Each number is 128 + 24 x the weight over the matrix's rms, rounded and kept within 0 to 255. Layers, rows and columns count from 0. Numbers have three digits each.

# up: layer 5 MLP up, 256x96, rms 0.201, rows 121-152, columns 0-95
# down: layer 5 MLP down (transposed), 256x96, rms 0.188, rows 121-152, columns 0-95
up121:102140122129096142170108103106128120127134154126088153117099136139135143123085109131110161133142132134173108127146113157147176116147124114155103122133162157131092121142121119124154127135153094121129109121059121164146138112152139133120152127163167126118148098122127127121134118143186122130
down121:155099116106162118131153131142131135141130125134151119119167119109111153125128128124143129118087140128079172114126117104115124130132139158109134144135081137124132140112147153122156159131104137145123127108157136106088130089117118093121109097117140116092134158141143140163119125116060126126
up122:132109136142165073121127152084114100117144111113179103158119145078113111152132157163111105120113090144125137152120133130106171156158160112107104082165127135160126090143133127114129108128136117130125137082101114163112105099131112126108140134098145099149113134141120108129160162147139156130
down122:156149108128149100148120130174134111165105128120179120082093147109117146145108144097095114139118159156142127125147097113159130142117115102174170175104137096109097138133120108138144114093160164113067141181162146101140123146139186118132133130141144147093132143148149129175087103107199118139
up123:145115133127092133133139129135159098135117120096118100124127139111118132136159144166088130157143084146147172098126121119119151184169091125120162134100100187110113116147108081160113119114157107058127135150162125149127166116157076093175132104125108109108165108177134102143127078131163127074
down123:156149156105130165063097141105083147139124139155081135143107137156160109189097096154126159125120156113146158128120118107113108116120108126115097135121118135093072132090174134106209115120182081121146111125125157121100109129109109117119182134121108124133154103159109101143130134141101168130
up124:088087195150130114159142119112171151133134145143149115158145166165118113135122140108163132111184112077164137113162108138130131183125131138094129126121105100146153089132134110160167106112121113112126126123160106174142133122128181097082137114077113134125132119124100136114139105150124117145
down124:140124155108132117144124093118131158120143172146102133134116134134137119149165110133110137117133160091104105122112134142130132111167123156168113088113147140125154162121139154106172146129106133099114135087114112143101125126161098113110101112139131129093105158153133084109097084154131193142
up125:098133129099128153148161126164139135108115094173135152145114111116084135139107123075132150124113157101124154151151122138119138140097150100111120118129116118135125109143121119156143115096147148082148130135121134163101144139106136146140144127135134147110159154121155116138132172131115112141
down125:136123174142126142135083146139128174142179176104123072156120121153132135113137147152099105127102104157113111119131158126112135119158135152146160163106155130124141126122151122149145173144133131135137134111117105141120106120159152082167148109125133117153127150112100125110136099177157102120
up126:126101139126163121095110156184108128090122115160166105109125138066109145145144158079089135138114173110115118146137096115113155166109156121105129118128158150141147150124148146110159107107115108154107147107131103081162146122088155096104150115175164128084111110113096152103137117155089106147
down126:116132081116089157148078123168161084107121190125172158111126117067119127127122096120125062114138107129161093110162124119118147148112128122140157150134156106141147083125118138131120120140159156094164104152137148114117088148168142147141144122116141112124174132081128113166134128108102108107
up127:137129187146118096110142148165118123088130161068119111127140155098142114120107127109125117141150079113083116145123143126165120074128148098152126111114117164115136123138116112125126112193129122151093117178160136095102101127104110149112136118165154167110150118141157142069147149123170135099
down127:125102122137103116118150092127129127168144058130129115119069128119166141115098096179143122126137124173117105089105113133131159107116151154078105104098124112118089114106162121104117100080145110099119111076157165121154180120120117168096124150148126151117158151083161119099179120148128140122
up128:116143134085129103096118120178182126109128143092169139170131127110172094105154087158118148140138110121134131131106101158126069146100160109117175137132163109114132126151132149166136129127101116109115179115084112120119157130137171128147147114129095123109141150178094124075117134114129100120
down128:122130081107091088144091127105127171188148121114136146119133154138112105135139113103134116136105082141151124137134099174142123077147136162144150120140162071159104146124091129119176119117120064119158158136128155134127116089141128155154124132126091155151163119132118162096133143124087100169
up129:131138123102098113134171136063104121116163152098126114094121145152166141174152103141136129134147097146108101111113176143158133162153111118127148074147107094141114108127125150137122140113112114114134093127125104124064132098133122160116132144135149138157115139125120166122129082126120119130
down129:116150105144111100099170112117163119107131095112097138160144174139131113100108152086147151128155114123119143140142141133111130137141157119118123123143129128109132134148159135148117114147105115151140104101110128118116134148098154138133093139150138109112148098121134137125142139131129151132
up130:115128126145115138117109099113130167086103144106167124149124167122126143108050161191080144122086116153098124131141103130130094164156134127149125113128172094141164133115182149153166160113133127160097131089114161142166100109122150154132110120104130115132083116119140151137110130154127135120
down130:111110106145122145113078119119125119161116112155113124131114094132162131124142152090090141171142110133125125137105135132156107122128149098105100174103083075167151120151138121144076101101129106129121189095152158117120112098152112140109135146132091168187144135122123126118115178131158188111
up131:095140133152118129088113131156138122117150121086132128113132139139119145140129140112090138104096104115147123141172112128142142138139122124124152115125110119109101126131183121112103154167128109083111143138119155122102176159158120127139102180150121143136087110122085122091117118129140144175
down131:106120103094112126099136113101102160125154084153114182150113133098127137124112163186132120123118116114124090133109161153161095139145086141138148113114115120122177133115099080142122123117099138125127173120117140091136129093116148100136105123122119127143131127155138140126159136120179104133
up132:128136094153093101124158127158121161099134090085113094138130124136138138120101157140149113149136110144153152163136096088099163144117074142122137119149117120116131160142150132128142140136120117112077097103108138130106148121198110167169144107124098131156113104130100163099151088145120120147
down132:097085130110141149144153156150088143122140156160103168144111128170155171139121155141139098136147107120159139090153083126118128177127161098147141139104113130106123133136130151103125125173098101147085133139131101089137092139127140120163135154160145159107107143178135141112168098115167112117
up133:113128168110121130140158084092149126153162106137140122092152117081149128179154103118178110133104106114095124116120112070070125133157122156122085120108138138164111107134127136147137118131149104154123128175151111141148094158166094093086131121161127149118169138156129146117157133164128124138
down133:121110145106089172124120109123144141090140170126099137157114096188125126095111129132101076141151170106128104155109119163107093111163088117138136130145146121152150119088111138132190114110150124133157082107128094112099164130097150123136099156089125136118115142117065122119150123106121116111
up134:117128138101188074116096106139139159162126135171137132126112169134100151111138143131128131143095185082119151128142105156125124124117175112147138084140134153105103168123137106108115156112136134117162126138172114142124069124121083113132112121126112092131084148126125131107097114124154153134
down134:111123167135135139145080098116162135132134132107083139114124151122089112149068146161151141156154091145138100113141113114140154113173130082131153129144148148126130140147113144150127134170149164129160081152124135103134144137160124090163128145076112120133097136168126144153151135104093127151
up135:138115102122130125119118128120159159103127100138129112142118151107173113131136112115142146140117130114099123143126105148112122140143182162126127136134162165087147145124103134105134109153089125102114113108133115101142107108107111179110129144124141101122172053149111131117108170128118119129
down135:123140111148109122161151137158089135147099173150143137135134114147121150112099149133149111117139109135127139163142123118128128107112100131118132123167135090128131152099139129152129148120134143134150128132122138124086137128101117114116112141116071151122103142129117097137104149145125068100
up136:144159164105130112149094124146149145156138168124131131113131159087119110107103116113141120100120114109133133171086159151137129133152125172131159174095144071102117123140143143112121114134129148151108112146119093191112084142135107135123132130111098159158157161153075134111100130143119148114
down136:094132151141126199130122114130133116147103116148111108120112129113135139152160123156114146121169179117187146095179120127110117122136141133121116140135106166142121139147110169121156125100125132099135134160128115126118161137085132144154112136122127108144119178115155122132149122121147102133
up137:146077143122147116155124165080141122088150125089149122109127091116161102128112123186125116121143119142119114145156108090126129115124142135124116123142130126099208099140154130146097129131149121140168151126123105151120098125121132125109114122097153143121099120107113140108101092144141145111
down137:102155154172132137138097121136143140137075142149094138060138145119155130166111144087110139108131119143124074164097180153127145083109138158150128111133149116128139130163111141138084158108116128125131102166135115103147153097138124110109136129116133138150132116166118112160179112127086137143
up138:175062105135115129138129144149131128134106113112156172090154088123106146149143086146144094096146158145142130124149076090110126118154112168127170091137122147105130108128135153133152126162097055160092153104150084121142105143125138138180138139146156110116140108083133111106142077118126105101
down138:109117140108089124101103135155091122130133069098169121136108138113169085120206156125112147140130125128118123170118109132171117187114112165165148151185129124173138145138127127135145109125094140099150120184115154125093155142097113146166127093185133141129110101119082156126109082129141150126
up139:123129159109082171109127108155095088132115147163145141104138165169107139156169143106123147138111136131132080164141131139123135148120148117157104116126106126114149142161157137097151109135162125170108165106124067094087152115122179124129132139098114111122146114102113133138071100149095141151
down139:149138129111099104184197123121107145116123061171114140135127095116105106138114099116113137136126130123154117162152130171141125182165112072139096139134137105088120144116117114170125109113110114174132127112119150152151128164115136146068144091129173115139123112115137090114110075134132184127
up140:144115141088116106121099137066165076142141194103161088139144158130129130114140115120139120156120096134113135146143100100115127130109080098148112114129141113121121182150160130119146133114118136118120151092171109122139121117123089147117102139089166155094176144150146157152116118135137085082
down140:043179103128149142109113125153142098130131096134143175113145091128132136152129132154123097112094127105116124130094154136179153155135128146126120120138113159139128156155117113140108095124089118078171147127113112141116138120140104144074151135139084126166088157189163156163055131135110145153
up141:121091135087144129131096158140140146120108096070093105166120128121142118109139099155100165151164139130078144113139122174117110165121145073143141067118140142145135135109131114137150136129100154128159143089112168117155138125148119166169140139091114109124108168169129120104115116117146110084
down141:139169157120098124166111151148127083156156120053106127135117089142133092155156127147159090121103213129176180117076121134123107125120152157105129111117096090177143160103124116112049076093126117079144120104133136119146163183100146093139141121121104103116101124074094133146147150148128128163
up142:116094118149137111158119118145106103144131145093139145138141138113108113158168136135155138149128150144116133138098154127147148143111106162149118152136133100141120142121126144103157148111131100121120097139106125102103162120171091150184149168128089083112093161120124167137052088122129156135
down142:123127140135129139140143132165104151125139166132089134132142157193146125120161114099131190125088118121180113138136105104117087189116109133141101125082146133126144098138105156090120105134103106146163115138161141106127093146129121163139094151137103132140141128156122118142175137179128097146
up143:133149132122175094133185077131143127153059154155135095194124132110155185092111165167152151090114134124092089128185106086127217110091147119112118127169137170105107156138132085143160126153133150122120147118163124107143084092149077124142091119141105144094129142141146150101111120118125049126
down143:125124095154150098107158124124081126125135129194096114144126167136122160108152153152153175084144159116119194141232114160155184153115047147130097136132125175113094133093120127095125086119141123150166131103092105125128182102101104148166120206108151123155160127171130067100143099108132094121
up144:140102114158109142125120082124151165115098101154173150115137151077098060193145157115083107132106155166123147158150098129086146104157106113147175113143178115094101144162117169118159116130149139120115161145135134140116128119112127115107075110104155114098100123120132075123129138147122094109
down144:149089075143199131108118081143143122122180081142120124116123119145127122175127132081147120163129059115140109105135166121146115114096094086132103143122124120138130092111113106165123165091108145093137121167094128143159107084139099117140146173076131101147094112131166134130146086175126139098
up145:131124138115136096142130088108202187101096154120130159134110144095135105157125061133148131129136132089109109085154088171098132153132092126114162108120123102121110139130129094194104137140088135172119123174094098119043137150153108169103159128142137155143147135120142140095081106134107131153
down145:121101165193145121151152117128163106091096112071102116118114104144093098144142102083114122139137106110131135111132080139119107109154166178115114172115145087130145131161118081071101147074145119127074125176093167119125176150155163160148178175127123117129133156183150159108106123156164118108
up146:082121197089141169075165086156139164065089061167117095139143121130120144135136130139102132132164108130089140112130129147116130144180136137172144130109112127108124097115110122107166107185110102133175133098129142104139139063144122177128146170122149143082116118138097098159117124141155120161
down146:098074119104176133148141110113121085101089112141129153096119084113179112171145135123139139174163123118134128085177140135147143177103131163152143140097086130091164091116155053098103104103134072161147107094098131151120182117056173102172130124134137125095173117131125111121160193149138155117
up147:131158117162127157141140075100103148133125087116137140102164087171142132085153156156045143141129134122106140072154136122104198138184152125102133146138114123114096099157113149128167140139104082090096124120146162123095154098111095152090129129103108092162186139121118120103128137113147165121
down147:142148117106165100103119089096133143148124141121076135106135120142078126101124120121121145094159140119125082148115106125153163115137092139137093082167107135155120128165086130131120159117161139090103140136114136135129113110096114136174116121138086124138109116103123167145141176073146112135
up148:128117178140108115117152122137131135116149115157131164134093104129122099122143120116125161137119128137126181118110148149109133130152168106135139109130140147177133136121131129127144100153129099154111125094095089130101139133171135142107147146072144118132137135124120115097105116124150115099
down148:113136105123115106122125144144066150093186151131176161146125124115137132141136154147112117125151116183133124144105138158119116143103115135118154121152125119106119093108108158169138117115113123111094168157079153086124082109125165094128166114150156120137158136117130159136153136125146143115
up149:130147122131101094132127113082112104103110102104096151090172106125145133106122103112116147115129140115120098130165164132072139075161124128146144147128155186121083135110144135129137147145114123101090148114136117159122090150114170152129122137104178119102106160127150116131119125101119133130
down149:136121117128155124125115158165144089124150166117116113148137097147118143155140147104125138130151127172183133110091086130172142126127132144115117158081168157140122117128160118128100060074162119145188118150127128084130133125130144138097097157123148116127159149106097146139147152090108087125
up150:147134167110096125139133092135138141074136108092112135121144148085142117120105111163126101134098077098136132159144128126105131134079105164155156103130162204117135106126121104119147137130125128153137114104158146124155114105097132183134109080121113139094140133155130156098108145132139128127
down150:098136121112158126151099149111096144124115103080159066109110095110105140135139138075149125101131128108133134140146119130147138136178129073138106183128142111182133119137136163130162111126124112164141127110075136156159149148113121139105145086141111102100087130134127149126166137153139148119
up151:138121131152138147144140117124159113121176149105102119140167081125131130161143107141123100105188083122107150113134096107126162124116175116149127111138168071133123095144145135124118108105156144103136134122126119124118132135169118114109134154172087161146138093120109110102110093148146166071
down151:130121172122122117156113144129129117160111117124138137105101140132086136109125123108119152162079146129135131175091138115141118136129158121116121134114139086131142129149093166138146146155093114105123152148121151154155134139133113149130106101077142128125136092133130083138147162100101119093
up152:147107150110131093132149087098143085104155153115103135122149142103106127122069146109156099093139133151121081152148151136116131085101121127143169125141124132104144161140179091119076113144118119131134131133091110151111099159127089117097151125153112106145113146102123102120130147158167135098
down152:134111137120142108147100099108091146217103127080123136119072136156117122104132084088123123157123147162152119135108114073154111115131143155140101128149107133126144099111131139111175142127176136125142093129099144105158143089123123166129135144107123142123099129092124119118162131119097134096